From a checkpoint of a small transformer trained on Wikipedia.
Size: 10 layers, width 96, 3 heads of 32, MLP 256 SwiGLU, vocabulary 4737.
Architecture: RMSNorm before each block, rotary positions, embeddings untied during training, normalized queries and keys, some layers without attention, local attention windows.
Each number is 500 + 50 x the weight over its row's rms, rounded and kept within 0 to 999. Layers, rows and columns count from 0. Numbers have three digits each. The size before them is the row's rms in percent of the matrix's.

# layer 7 MLP up, 256x96, rms 0.243, rows 174-222, columns 0-95
101:501483589409486575382405506508535622507472514481526530496476417492485504481514475483514425610491502483546504427521496411430430471487581473413480475500461470532493455507460515502518387503459553486514496543367525572567484569501512429525526475477437434389529563480498530441514470532507482428
104:477440457458554399482401574466409499487546470590536496534548383440483542458518471520454503509526440501517513515572456574467461593443472473463435413479447473503530470440547499608429510462528488530524441469547522464531438414454434539508546503458413470465443427547550599565526539534509478474
101:521491494529492389445500401496458463426562431593444421435498545528582483477529532577502485580499537492505421494465489556449494537531481513481523545577565490446494460458482429569502415543401625515561440443441491468555521514519470401494522381480497460513553475581486540514439465457533497476
092:506560518474528452525585486482416623346509423467501514492554495477468548483444477518412589544504467526535477474491538500435435504475473494487487533408387430381464569478546456541516592526481442533581546433566526489487521530444601459545478559542456480511537522553487481524533470558462489527
091:474451430515502435523496520521432426571463565459540547568553556511623505496355485528496443621535537479405494576532551653467572445487441476526560548559490485455500518494524551425539569587511450549494496526525512463519547484489532457503505469505522568492456522534530484480453487434512515588
085:605457585554538478420509514501611485454412477507574488545508510506565404472548403545500437450514490479569606509455456562541386541476485582533469451455530487470477517425509484476500495483552441496485528500522576481546564492489468527482565486462561457613498489495457463396583483594503476527
103:488444472424572460479511500384470510508463564461473526519532532455582462462527495506546567538480517503465508519499504485538540515479505390487558576465537522509530467496510620541584403497409569537404479528394524424581465460424398493508525433528449524410481501460488511579452461528392528500
096:501404478461531444496502481525545542467550452393556477547485521471408493576566436452550569502439427558539606477468426466553483506454487453536456548479529424529472444584402498531553482538557461462516505562462398491548586530503454496506480488582543469507596488608503481510454462440516531415
100:464541538592507429493510448512570512455540441456389515537526544466598507465517408460493432472530413454649556473509470474423455522589503426547461486504427522526526425445534468422483530494595468520501470505520457488532486547559457434502478640482517524526465531506557531418497472453537444461
107:409497539461588540465414597500536514470589520547533505549504515451579482579483481509557420546443525551474468501569501537444493465550417498489587500603521449406432536574535422586559541547507534577451484507531524526492454449499441415431472417545511469476426541540483522568484495567513460480
085:503494599477481465442511515423534502477490611357526434510623474474508433506491522594491523523626534534493444464534528538445462549430545587508544541559527482513462561477543580569526437559510524508596474507453587486594500488492453430475468411435562461535514529520544542493531498507488503466
115:482558425462451489481500505527498405568473527518518550483494507465524504461606597520457460554455475448601390504478413620464488485492597517549537563444552509510448451446418567507538483512450564555526532486499500540540392446482504458555530497525559472445474496383535510531566558445493594492
091:487480504446452591464493542523469450542465545527481556365521548513546495470636534510541538462440605507457473497513518476457564523548430477538539535462519502478515528555392499532509468520530500530510501555393538508386497495607487479552542413496540515445495541468466570533403493378489544412
085:611496514398504510476536628504567470506520530511523557549403513494468484520498637477584448550529471437518521513518561487553555428536520561438558535540525561499489414477589489472511454513399440536471524541472457578454498502548594543462533563593463541476475517490527514496542570495396463508
098:415507416519588463467436489464429450522587587463484480545552554502511524499466428502532505469564546617552432464509594522568415529471452510506541445472506517479531464533515453548499450487476575476563391556485526506517530560545532458416440521413366510502475495536432475516520579457589506513
102:570601529442521472383513588500453486510501569550561460497446388434484504524500598423529544457493489517465429513460499452505544438397468437398499541524476466524436505497448434483517567552453500516500511481495561455516507516562570486509581482439466481551506550433466441524466516405564623538
104:469534602455530437483537512541399584486451479452529548477482444416567506534466541476515456501421562572497496433558543436459469522415490582569527475496445604541480576527446417546514433478557542562543494511467536388431458516506483460412474458562571534534478475535507569549444465442536451524
115:472460488553536477458539582467509517537423506593440569499546569481466497520514406466536548521550501444489488379494447442510485492537476600471477540534524604464545447402621495523613432529426533630479519515494483570524523490500473542476526511448499512580566534544520580471496497482451415467
093:528451320473516494462433432495518535531435474468541493480467478489490536589448544570465516467542485483492491646509447473475527497554450558473503592550493476506472451490485402566456412475485471577514472503566492454415551504562529567536523578530548531542464517495448533445479381440566459461
095:533570397491430433459507566521540511563470520523469396472454504472477466532612422445507490523447497530555439485385452466592502415524515509530492502403479485408552486536538520484499481450440520530380513465611505463571514430499433504469496444486499530488463517479484601497532495407442583492
099:517470466531537551525399499574508506529497508535531445436514513527419595576537345479584432425562548480410513550493562444487495526492532496526550522490449544454505552570575457440458439432531488418463411574542511463533560503466501501452487441402545506526522553482591445429500435508498474494
102:476442479525468488551622509350558447432589507458477453521544560456427492510500458497503553394417530537491440544492442505472529545573529525521467489487577540456560531522460504496479518546477479516488537461430371503543412446398436470494478435514433531522580399481534453501458457546477524496
107:581628450556472519572481512499446535488460456539427545579513533563552511520525545486516444520516523562486497503430488590441577528508517561590592489495538480511461471547503612447545523573447446520387547562480473430512424399460473522453525527446568464485475516523551438499545566589534477541
105:436502493558520452432552583547531413392432508499561465484514504519467461481494438461565546443550585428556495454489536571511456473524494521546550473496439554463545498437570363551489534450488472458445595561605471417505515488497576537446462557482405512468550474587450467515546521501496433514
088:451433510600504560478544442537449449464490410497481545474490479436516528534613450429510466467458513489449511552534469476516441465523481621548414393506438449530549441509480540514489590536440521589511469507494365406489538540566452570449444503580511525467524494547480428575486537530449518501
089:506520562482486553531590498517433483463489527504384552507495537556462482527553510369548458482472507521418492464479444508475585440438502477536462541373462449550600567457448498535438537444568436523507469445523439440492531490543494553484552509491460446526513525415556453452495556467624612536
104:464496551525389494486470513541481428528512574436622526489503500474453549596553462431472445510429469446514519422468492427556398515466513552487465486532430476498431500517425483462492501414504468507557491608567483522507370485443568534547538515612557533465548555532488490496442436540498493589
097:485498455467561478521496481523375579510458422575494463518484526485427510544475475502538486553482569460546468453442498380552486412519613519483510494510429532580535427561507522477394518551526538509494580503549424516432552512463518472533488445492504531505525537480494642494585581395459565458
114:518600474575556546452415415498534538540533447549525521584500473576497495478520424528469424468594509551476527463375514458464545444400580559522523421598542536447459447532485494454474477434538516546497539515539591456542535551535429545415527423528463456515439428525477526488478557532530481479
094:524454490602485506474467434513514486531414616455577495548513536470454534513520494444494482392527489484503517501554497465537418443500579531510507544577437483584568501598430457504491547470561526497543559474475471484524502560523613399539488416500480534351587476536460509469498466600492542542
102:519432517568644491500490517523433545487554534507531539453539559518548483410485598497499516446480503471589459478533479461451391396563529508460630490438469423489478444479484460507416533487516540492596502420470436454450559544482514507507528508513483494449403538472539525524425543408471491586
102:492545557441509582441389404434367506459413541480548477480501504440469492494479507498505572482447527526616469457470570601471449485485394472473423424532578558488495530465521470489502538500531534503482499411522520510482527572449503485530588490456502514604502537563503459533567539477503556392
107:498386464502423545500622461560489498452470491489504501448503492492535538506539551557471555446438511511512453418435535497495442428478498512583439513421524466524461583504404566574455566556522520506458414507456432450453433532632549466527535568545562530511530493553479551612522455466453462548
080:466448482532530548479547484462494385530519574563490610501590500488545510531483574499553506417574461534551507552483544533536508521438462585428514433449559493417471434500445502551483502533482384557498428473505507470520554535449595508431515578456495516551450573526437401464542593458543476561
094:497474449476461577519394526497492528512442590550534507484460505473525574471415509534523452528434541532488502447505479571495450547484431425571502511436552531563493547646509496458430464575506527457509489476577452591528483506458570412504520587557532519399456614484456428556498582495497557500
110:405536486484530509540504484442463473533500425394502428560420532561492534521577500460523500460579470547483515428339604499510486587558477553509587575491495565504559512452615515489536537496461533501577378547462481485484438484518480503491479454468529438375487542540499483464481456489480477511
099:537523418495570567542585416472514444491454451471402434412408428520501528555526394465490472507505453483496531448401407561537526517510467481458446500465502513575517492546513483520548526467486539499561423480499556485446516483612522510408514484439559470591468470551416487441457543585495414465
103:482472561530500461405560430478568462451516377496513537438455495569460502550507456487614451549529420497470490449577484417559517485442457517368408499528497538448517509587533436540461427501568482475524504472554484481567447535488579475538587460506451512460490483473494423548582529499428466431
104:499475490447521518523486451467465439429392566451562472539510542511514597497523525512541384462484521458460572520347508409437507554481474513477496458474431477508555517534479444597506421492476594415450509543397426476486490469564473483531449503458474454438405534555547402476519540505464477482
102:553475553540520396438571478536554529505588492496450521476381554532423458527496562505507546548421473584412494508457479489619534509536483551452464465486518545532474498405480517568471493486570500486471512525570581550429459487457550474621503525481452461487494491531357562525532475401495486546
104:493464540445537520535464424384424533515503513427451573605471528485508501539439573492470502443445452453599368408425549427509477535510559469448529514565454422477549513382472553476453588402529490422500470472490490409510514457443477511498501526506498578523515502542489476487517476458557476552
096:441542526438501598438441579567534469488572480535443482587574481585523362460498394456564498510409515445465561484495534535515453588438481502510488489433434467460566501524497453507495478439546543490496496457505580481478398533437443601517527487488533506434556565444513540564448517538495438475
101:399529585372545498581464573433476404521499529444551500454524501550416517441429492499442373447536522506518464490418488580435609532478501503550518512430563529508432513525491533518497481430513508486480507520469478536521510447514499469435501580617519453529502524409443487578485451518544420489
090:424566488616459484487435440556512492510536532511556459541433489551356560535504507419412565482579549474472520448486433520451497576478507433537513478439413443525450531455525527477564472466546500491487569492504548513469493568538535431577506543444482415541496519417482473519467561571398448575
096:450471489428450485582551495472416536459485562578459441513546493578535487477468451484532500535378507558468433440501527531474459492541556450497560518537457571484490490442525575488471503542562485430452543570418495552411430500614475506460426395464523516490517584484481486463533558578420392485
101:487467505460518467518505470435434470485527525489384462509463483398467498500525534454508568529513560538529468444437521508532379514497585499549537451489493458527529432515503619410459466463488567552469593475476480506544503512494368371557532461467432536533607549547445488557434555533441450468
101:497504433514453566514492548525541453456524431601513492496567534544544535442627537519480523565532515346525515512516435509423556506461390512496510542553491506461512437491542413570468485522416432408425517483450553531584470499488471516548497493510466461538569599524542457484581474503485398542
105:541465520463547495605450594502460491567496434450587507532552470527541424483466523465557455512527497466522481538467532500530604442489604480406503555544454462464508444551391549555590510415553492483495530557518466625462516408426516493478523434431455501560452495476523549576446503436540462529
106:459571520390514552390460520514520583537502491539487550515525469450557410587591572491493493491314397515543479501477440492520556494512523533518494513509551512490453481513448453486538446476473469585470505522375541463441513498485472438443530536575485509577413526425585531511514490491546516479
# layer 7 MLP down (transposed), 256x96, rms 0.204, rows 174-221, columns 0-95
096:486592547515528557561572500455489503496582565462516530491523535533483485520499511576520440427539403564630572515556467552538556567470500536524478556604512472402469528453538476534528540560498522496464442434548452439504453390549515515481521516550519574473446464554591407499489505387508436517
097:513487555441488548491507532531430429457554594551462501469380469491550530425420509417440520382467548546533369470523554510558521509499444484505511486429469535442516570499538491415495458519489502538529499479550493504415458390538456487518553459447475504521516484453427481586534554380507520590
101:538485413597525534463593517482541475508478439555558496547550558524539487534461485511481493550513537382492593553509503473496495532522446479517474435576539492525629466470471453455508494473470489596525473463439552457509581520450600475468419395502490465559570470607545507491516508638445492452
099:452436468563584592479452472459591505467569556517505427499555517486491517571491606446549415453520542506370591522564483504546462520485518530437464475456578474464586447484451402481522586474558564565490472548487484517436439497487426521523494483461442461514419404563557471498508501477475529458
093:586488440434569495503483521463502573477496516506495501421444554561491554546553491562491532460525483534445485552533391528610508452497504608463492515577546573533455510573576492490507484461444561541426478484465510541580520430487563603472596489563420508478534518579370456505509549430529484462
090:403493533513502587423571502541507519505471487517468444434634577521505565448465450467527539460468522459482396462557488483484490549553435349579490526477437490505447445483530549602554529481535510513586508469409502521514426402495480550544441503482432506461566477506513581558474489537492572496
096:524488458477475428564536552615469507513473469579468458511480492453516429579420397496492487468444486441458532465452413516477474439537489422507503525522644448480490440595594493474530551438427401490466432533570457552489467459486535530428483464511526457428470546537529446512533545592539538553
096:537491382383486505447498471428497464420382471493417457447515506547526414527498476558413450458542529490454499501435491569563515421527483516492393495432510482478440445415474435475468517538394465527520541473546536462444509474434487450487483582434489588542486497555570587494572512523475496530
093:490485487536596480472428564484561538552517533611591516499479469524495476546589452538483490488575500507548455602466484562496548550503535577447557559603551501463577504487443446515496446532495497533502501469414588504507452517452501401450512416538543463554507381539429394453463519465436497446
104:525480408544500500463480486496465459532579524528510481505496467522553555571572501569555568520485495507542596459515486385536559405449502510470570556496564544613586487481462482469455446529372571522522494546494385467542476580605530502449514506469569436503548614548484532454510488534474498539
088:461472394493603498495453497558477551508515364563475527410353523547521529487510463466546436491401494555447496462487427425542552548532451444507543493481483496473505500574504455419461479464471447473388566408430456560458440519534521471476547518543486497530503448479467413504463446528482506578
111:503480462417493466483503534494499495450339453397490580496498469429508558462520455578535504511513448523596432516487581481481494442446525527451503495587552568612433483472488588518535468429613486514495531585571545529497512565512508482529553468517424486495468457503513596586492412504434505511
086:493555482565434514520500513434494523512495489512552516571423528494590552471426545493529481413504532475401407551442380544522461536620550498504489440549569451400441501475516499493453543527551517516532430541535488511388503446602546563477470493522484461506578505552556418491572470553546426532
089:431524485593501442556490403507504538532446473501403395490521511455455450470540381471460544436449451550456496414466511458422484472450537447511456391462483474527496520556486560451545499502536482435498482496515493477552583493480432528533476467373532536459492609460424457400481531542585488463
097:588473531597490427495351462479421478537485472586466419496470543580474557548583463476492520453443546505507397540511458541467539564430494556543512483525529449499452482535644488455495513511569528451515448476547498531515575473472467607578446560563493467553459492577517534493542456491477489552
095:576447562461514525579537432513523522536603547526515440477511481455525495402511560536593485419549519472407623512556458519471524535586495520519483524437439482473521523505464542555573597451513400488528504473561462445584468448478502433484433482483502479440508498549486432517454498487621612505
103:573505530429475425676600469492533467524551538458512502490480586534426483582529556508500604484524524475566520493470530481478433434508548524573481443515467582452551477406526479415502529423511494541420411505527455543494499521519486455452475538472456471526556560591466548519507541511583587504
111:482475483522438556563527503509403546410494488537494502583543513554488472418490515547480525492451545561441333606485553574443440509541484499503583415457498480601447567428416481463472583452455540517486509471485466523572484486483549467526457507529535562492477426423414509530552490565521563497
095:507583524511500556480540448560450480485566500556436450443549514506445564421567448476539546431486496524454448381538521434471500514492509545519424462540445454494517486399554568401561532563552524531565448471440567495492537623528483580474434444507499602599537569558518519515516556522514472502
100:568474551426542537475538506615545435537469510439576500544457570407553555470480421493523470508574460435622533405623426515432514438466551487552462506482508508480460560622510495468472549517596553486486503516508479513541499535520501454499474562572545424512568529499542511483583496530435531464
088:574479470532367526496513502502487568445548554456517613486460504550531465546477555603452521469563525556605431536512513432546501557573492513455550573506548538596479488552470458529572455519588494521521556472428545531601496486423566406489548485518476486535436488511462524600527534504496441431
104:590441500478501418496470502526412488473568514508513566507426517543465500601599583427510427572561434496488504459380597529490461490547527536497596522490562511543532548554535513542505492481560515488574503447459460451516569570447497552499480543549508517572463420416545549516490437437548528400
098:468413527587443535503437521501493417452590486602484555506520556475428483471461469519509527523462558415515488554516529558497421441479422588606440516537504502594491487478600480443484373478509497459579486502530454534520485487484534543498534537449442440525404428606533501446535551500504456559
098:510489357535463453488541590495527380555550510555492515610571558456451529539587471465460506513531468486424503504460486509535516454496471477456555469412600541511485484486463426415508485386471563474483436500459454501447511577472559492469522448572496496569541410494609513546510509583525500492
092:588528474510565465469456505508533565546496452518563451417392435597483543565487486512515617562469600520512537511501519518500565509542530514534560503555467482612507487573495520505471400456587538556496542444461619538602482541576504518487529540478460451529475461441415578494464501537571505510
099:420448533529499511481600512550549494519532451604482526592509469436555397436573513522456493437484457393514548452469524498461529438499472462522507506460484488510505494388435500472496543563382507487554559510508519496423491454489475489430508349593495441469481542459504498366518432508501516458
101:511573498546538454518538579536491554500516545451427461498467521664516579522540476451544549516469508515549496517546386544574539415407513435533470418424489474484620556508515513450487556396401486538472483484515496504464406494498504439499450434555513496535476455564447465497526501421580501501
096:550530590476576493527562554443529428561433536488540550514509532449507511477612439450427550436596602441549531500481512454587495503488421397581481446526471463431444547473425474440500491534446489533479513500442552489460561484479485563450526471520384454573507553437515449562534481428476489467
113:479425589556414512592467451454504511498471525469450484475506499467511639552562550542539507472486469495500478526515515568420511523417409508516529515452490536579475474468523475577446387534543546569588490565593533601521391495505470472495498531502513420451501432506513472541454500408475588444
093:534481527487505442511507519483505610419503391499539562448419464493573386542527543515454507571401396460523489571474533519522560481528507483601469495415518550426562523447540495410507397541525458541454506609524450544591479438486385488472558486499547509535547465528499478523538523519487501500
102:506549545508431434493498466504540514433468494434472485432481468544551480473473634431514515604490474521497470513381547488497455493541519506462390395459539488555503507470502491422505547518514576611485432470429477472475493532596585548505494541517462408397514483478453491460563405552485561566
105:530470529466496486580548550605531482485546474495527603570454521393509551537494551532511500546499487522501620517458500440496490495405606434518527600440547482570537471493500492460448560547429551469484514508531542463525453498504487406496470603499537461438424416470446473505496584595470409555
096:443521488491494555460442516514516478490482530382523473512493548461474543519469462308516562541556475472440383525491431404497505417555436460540464493490549487506666547549517536460505519549503454515503457462536494504591445498448486519465490501459544541585457496537422563515522502587456520556
089:394602451574473520460501522475510541494481506513544497470483535567439525496467465509520576481391440526512552493507453527465585463565508416481555571530479425512622518430520583495481489415538536451510540548497462554559399370549423512514489467488519415493526490603478519483520477587473465440
104:542544579553511497553444398467471387537431410491590524568492537454499394506516443409516405559481532437472534558507491494522502486545545476579459428555429527416471547465514509555539485509501500547575491526500469485533494540591438620522522481538512499458538443502549464459536510394418470525
109:458506552561595480477462526369539443494500429556504496527540439455500574525437451435523475441595426470492541471521473455495525532523504386552530491476382533441468453563514594506544505521515473468455542540506550488473527583413514580558477506418565521544482569544507568531448460412553439536
105:502434466530562514485530463392540528531480422524467505500513519583513463475463501570422436478530504492521598498500467538530474552554511611514510426470525509566388492372443436455526515588494434535528508520395507546521550474508610468440556503497576436461534427491473418524580508510574484437
103:503407567403503455564533512484437569527484559438481546461533478455566534440485552480480596517416525425514555546444444562529481604424576596413523414460425468478521577510459506520587574576443512506585523495444460501482479561483542548481479497570432455521462448499516553485492517496511529561
109:498632502426374565518471517471454473463521481456496608452559473478430471541493571516412606565527513556490620444508539469536423499523474437504514474566479489546523500572530479540496553518514518455570524423539484555564470579410531567559429512524422492484574522448497554544507489466477470534
103:392384545552450496550460576587500482521394461490582490535520457452556595459574444458501441501483517489544580515496482509528390549515547486527512489550558537514458567481428464395513435561457519485490433461501442527493556588469521446440537514548492531551423496441455505542445578554563489487
101:483525525550526383484493529547623582433434495439547534467514561467546510495480472568467401561530376562476506433430538586555530497490493546530500525451561454514569623510546531492522489560552561522535474509482499541449569513473546481493549408523533479542427492512444518401445433494471500573
098:564464521493522434659398438483437544553486440551467424565476401486490558488506541492409499526567519508560462574525577558495392534558421485419554466478544491514510542492445607513520537509454515498475465464552544461450546520530540453483535495462464442567403456541502563501555514510485560536
105:443462463503534595469494469512461538488591512472502465574590487540478595489519568498499461575472473535552573516455377469582504484416490512443432515458471563477504533500418569492522562494466463489488483546506506541641488487428407438476460484527372457462481514501597537569523545489486593513
088:470480444528556384499456529515470486505409537482526461494468495508584495508526427523494495422505498441498432466475427579544459460509561506458497452483537421447437532559521472402383483527533428516484451545496459468491557434516467563505436453448535522549482462635448503537618495485407482378
094:442552501564458359410528453498451597533528524467558528526466480472596572522515478593471458488518564411491578493486555480514477522467465502412567491397425445472495499576531586551517429513409584490468468468510432498527564445458540514524527568464507516468424437495564436489526458537524510466
106:475504603562525494427519507618522444428462538556510599516497505573575458539418502529507605547463507528563625509403602515498403475524567543565534380567451532481523471493519515514491500590506494566555470500432541477494488462494544481548459543480548461487438451456560482508501493517564519520
101:414573442556498514464561450528420490621479528503496490399481535625530518547457578443463515468519488446468547470509558461555494481459514581475422439437476473473502527505417408543526439453491482490539567507497468515496551430468493501552516472508524543490499557491467381384633434477510544489
102:403503378429538457485450462523446447493469446538484425516459484415518499486507525486546435515496394601560462495474450501468508548477510558476464514485533535507528523505415542541391495410399465426534556442534473442522541395497525457526487495490585466635577527498488424468532458489519462555
# layer 7 MLP gate, 256x96, rms 0.225, rows 175-222, columns 0-95
107:430478576563489484475443582495567527419526440507534493475542503539451435492462381577603466455584471477409492563582440435467454428478454458430557539515561466453443508519576457523562489519499470474533494502543426434496502503594432483551492561392450410554516516481495534502477503527503494580
095:440487523546505537603511473501508544509545521527535371496586549394486415442495510497511459485580532467530551582446527518532409542550475577493496508543550557433522363530418547495531488463530483472572581550506485492483501527473518544433467473526488428500423466523357439449542445538454460516
096:550566515453517506462486457454474542423518441450473547562544440408462562530515424585457485539514468568506410432516407505450565446461471467572429481430514449440520548552525492493466444550490586516498530536541466564568457531559536409472493492574499448459618571577500565453532488571504521432
091:426429544513489533512470423528602519478501435499469371502519394444492509461480489419569459442533598503561593447487479442550476520532578472576510438416456439440563438423478471487463470507497482536409475491539489397524459427449571467449490451473503486503523501574559491534582511544467512466
092:511475505513493506509464439477506542499516552493540518457450499443440388398552445522503464535402619424471504538459468481568498549438474455457565578523436468514470515464442479474519514526527561509562541579499448438503523520540566536515366511487531517462595475437424423479442463522480526342
097:574540549561443504527427464470543520505496409534539456486495498535503606431525541473488429453531415471606417579402524575530508513608524562507434466459460541559507450505436383444540466525555510542557491424533469477472471469532511494499468589475499545467426435502591476441475514477497583459
092:462549520569479554482458641538459449463514473536496520473448547487509480576447497584507505576492499451516488480575510469416575393477418407531562444510582482429490605471531507480483622496534524532430486494533461551472444446532510530546473489381514497448480542516566551453493534502580468417
095:469541593584530454497458485492461486498449551393524513549445493406508491494467523481530512516505490496539498481558461448509497592512484397518467357417395490537531522387564462558436479550526458483501429495611452495558482494574424483556513584424493517445470588534471571518500496501570487480
110:578461557491494507535460461536551556494414498506532503515490595644517502419432553432546502458492542597496499540505579528487420548563516466526531494416500499372456467402535465515547500550523556565543454521542500573456513463373439450533527628486496495524489482512558513480504566521547489473
088:508518457422481460423525529484574502444601559489454468516404546458470502515508446558552459440582482515559582479513489530546513500479471442504442475513561531524533508631475474426523482566499566503402525558501442459546498482442586400530451468410553519461598567471622575514495483539521511514
115:526520562507581460544486472471599496478558520428562391482540451521535475598561448517564419450496441517389418503535490513503615520469375479512513449475477468443524568507579494477525479467475428523430480568493479464487518466503491504515553444556472541552590496572431533489486545606458447554
098:535464430495466468489512512464527515514572511555564475635515541516579449412473457399529385472595366515557463528519440524528494569493471526553457454503554631518514470510584446484545563474432495483426617479531504507475440447471485523425444527499478486472434495531500469508500566538445487496
091:548428472458614502479587502487537419604515451445509417544421523521444452576460535481552498446580466495506544544560427560523416536512490463561503445502531545491464542488514539490500544586500468476522446575485536542434533580437407567544571482491512489576366492444474568467536508483435487508
105:540488519573477565581563538483502520422474477588455570489478503501444414505519475444521536523516557495453474371531577446536399453460488477590515530457399488514539538468488510458511466477468489501579529567468513492574495581568472438487618419484571505524600483443549477443474461583511541431
098:478497463490505544471527355550482484520538430498550344490559490434486493448495497516544542419606471469415463624541465468519432462487538431480532456475435480529495397444548491571529458508482521493481498496510485527459631510517528509481603522504454535501420410531538469481549566477432471520
102:499475500339561627508485439561483550456540429494507446533504487505519460590540512574460470594495557525534581483513501444545446604405499521482530515471539529544480485440460440437591522550481462551475441437503488520462578520404493506525505559577568521512524522486554549565541396530498499490
113:558525496457533445441441507526498442559412557593495550544515587446441539535501505519524459505578445423506479484527505529434424432490484562530419436572509607455623491479529432493497474579425519502482442524426515520492518479527569534524551538467538491535518480586494419387452540540575508424
088:488539563530471574546467407498491444482424589533511432533483517420432501550601521508492466469585454511444601461568495445600516548593502557467545523489575357519604583464532513585542444543503546461458490531428494501471477523527462490516595495570513518473472478459438485506512529552481471484
095:575498485537498504572464491499516471522462569449507469470438492480479600520594480475449577425622483434584497427465498397455482427527525434504433508467518505432497591495500524543613377545556588510517514529466504466474533500494399445563425462563556525526514541456530527567519504535514452555
107:399518490510527421635486503443483444480457380509521520501582428378473463488506577551474505473532492571518408493523601487470538373514547465562489481487512586508574526508491504463499492435515417544500514566414486503501521594498413541522491403511466482473533501579531535501523516514504546437
090:409593569507526567451451484530457515468464495417517516547467463611588504571438496465441479483539468518459421437505492534480483533453490476475546570510477444582464474525502490474492417576443512566541494437532502484519494480540554503406562578441440436528444582593493587546593522491482390475
102:411438520454517432497447477512440462524507509511548613540536471483499522575501558551524383501604418488404363469484409494516536516524526493509463594472461498564535512487442461509501458478449535471579488464422465468512502457558651441425525475485475508497435434559551452452483535485481514473
099:507546518551482482487530476464496434448517545578513455492598543547418391523449508530525513477476527473457566523536536445515475462426503493520519480560496584644530501467576527414511432484452481462515531559505475436573540482441576558500513510475432583453539380579418555533472572493444533403
088:422459516534556535509502533470465498560507499549551461437540569512527373466451523505507429550545428515551516503569507526558479578457538460527463426527481538503506557407501492502452624516483538500501421429440502496495512503408514470372466440661483499416437458555502480467550448540477550547
101:495575506498479499558528429424550504465389481544508594449545509398555437482597488513539518409513483387469534423456473424481479484508504452532471503456412489477494511417464450517518499423457438450487549482496469460469479506526524430500575403525553427545575453401472494448502468574588563518
100:441502533561487431529454533526467546449441441574520515487492408501446620502429467503416579547560500542505448535509519531505435455457463423576478362415443560472471511427452529457539521557486535485445455492446537595543492447580512550549459498547582532510474486585442541500565437540482501468
098:454484566554533476534475487461512466502388515447497423448483479476564484433506584546439467528592466532562470484480508449397627499528454519547505501474498528476585502446436569538528429441442501498451579422457505511499568526464502383516473472436560564478521519537437591464569508441476505615
108:535538494598459481492436500520458468518575484520520497481536575471469548516553580533450454543608578530493540460426455515422509539488474470473425533462466503545444464504491485521592641494559377477571480483480548474582592486543504422440526563491528430541484399454488411466500529516574470545
099:538397478598519524484497607502523554480465509512474480539565505434545554495482573516497497497543494543480516448578551476509487493456433612477517567531458493590445483433452424530407570515453512529580516400597584466498536559538541462557512520565553469550448466530474542465450509627485470424
103:541499413496447512484440520607495502496451502454544480590568497449471518518489461510509522451483483550398569547546463500525513435450439437508498506587518529466569537518416545474619528464513587454431560487542482513566506494427447332569497414534511516532522459501469440494511535429539534400
103:503511514378548455555453447464466510463419461440536510559453436477446477630481608462480632496550633511494455464459457559534465505565530466501403440472399568478483498490505482514583473510447496521470484530505518561540490542564509473580525440486411490491566498470442562513516548551483455503
104:564522540505547481537505468448538430341407525470534448540460550527463484489427435373485456528601414513516559482471512499519544506538504498538448496510489531564518464541569419421536494474501469448428398402483537528430557521428472479475551454484476475469528554547484486436441581494582483446
081:495495537542511499451542470495546523526512549566612544521552521550562586533408482558502516529446495405566537328513450531426508493381498414477472512511547434415463528513468567480564434446518446496512436567519399507542461439553567513472484531468477435523507440421501528495527455461470537486
101:394575563542519578409492475531482533482523455498483462496481500445460520436510587622520480538570410563441477535535464396455497486531479557548535492498496525593518528511505590450540554506418582602498413419506445525521510454544482484517430551550542552554542568563450488536533454498516459429
105:412484479461430487461391488532507442487519558494573458421509471445461530568505546453426522527520581598634406524469561514430504460460521476497438421514499550554547508507551447538512525526565456489425477460521422448501522525499492502503521475525441534660553429532519552499440489488521460403
105:526549508528486481563437497478517496523415531502376492427561447532544598447447538480419390527547414457499403524483488563538483484471541543403425371507490456564486507444491402530510513480509474481515455444461528481538533483498468522417521516386487424502504457550518489472386517472494418490
113:564412545446487488446562457465547484422516476523516466548515478502511548478532433585524484549557448592427387508482481433555530544524429509473577437579433487495543482559587456504496506540490516410447581461513441550521526430522497359598539453479535486554492451475530433538502514591454501464
101:505395532479538525503433478558486579478503482436507403454437499499475526407517480571535524520513492448404550486407381456422492499538472515454549407517599462481491500482497468552524485467499485424559527614491448535494633516577492556500492503571508482514368483524467524529505481586486448540
096:578538584483510514480516510471502551475533524493453554561540496440473601577541496487598458413564484501458466525515543536645503489520573433419456479546439582542411587453466555549565475471522575457492446535546497539557455469453554509484455488478501517541492512494603400483515527557543575421
102:528502526523439606503560513491412568465652536498516542596513490483587483517435463527499481488491398518502464460549408486450436543450530493445512386541500529511387521465469485453452626442491432447527519490530535459586567465461547472411508455456483436523498463573468463501517475509497482545
093:529575458547451507476481532469533554568486471450524545530517499544464543527571499479513566399560446454510452532556527516453537500548496530375522474436521369580573432531590472542468494484554496496548485575548385599537465492517546485465463564483500472495512509491497464375527586402581516508
101:574473444543527483586482533559457449470520559497476446430455467472491498573429554514508495497531565574452560457540556398494451544592420582534503496479515520544525420468528528479559521511532568466537484454434587464426573522511569579453553521466516500569511567495505538470657417505555558484
096:484538528503571442498489502495513573465496556552484574486437426502571455523495441513487460482508547541472451542528529502532511493478534460476465514464535498443533573510573469373377466622408409514492522637512467476460444493484514431505466422436440478535470594557452537532434501548586478411
095:526515484506417510468539484513560536528472536494512462488523470541578558433562533549424570476527451448487491510498515497545588552455536480400585525455476453444419432485561520497525528461567513539556512452527525574442569487493482609614573573494563414441581503444444383435521538529539562519
101:407501469461427524479527544538565502536506470504411507469446518484538416501524518485540493502450525553475457457446457579638423474477492361591572449482468516525443501484410458544586521507550476526539548500514546521491493411509498495578374476500502452520499471479449498474591452505455512363
112:507412522505503469444355554518501551568596480505482496534444468504534428482504502448611556494523439560494520456405519445457429470547500448426518429495571477479525487448594482465493529519417472482474504462486522489577559515564551585549537518477507415410511421537460594561501397485503463498
104:432355491438455481508514538522391495501575486476499551565478459470608515594569454422567428511436518448527434485507525440574539554493553544547520506563476520428517533567421548499502498518563641498510504481508513419514517484478501526543530496471496480480501455605588602459471532480458514474
105:505488517406493472515530514606486442495463478478479435479549463513457466431522586561463475514460507425478434471508419463514423394508420563487525516489372414448494473399552537489550486531495628552478439481550555553612525537557577552540429554548540548521510465501462522545503499491568527514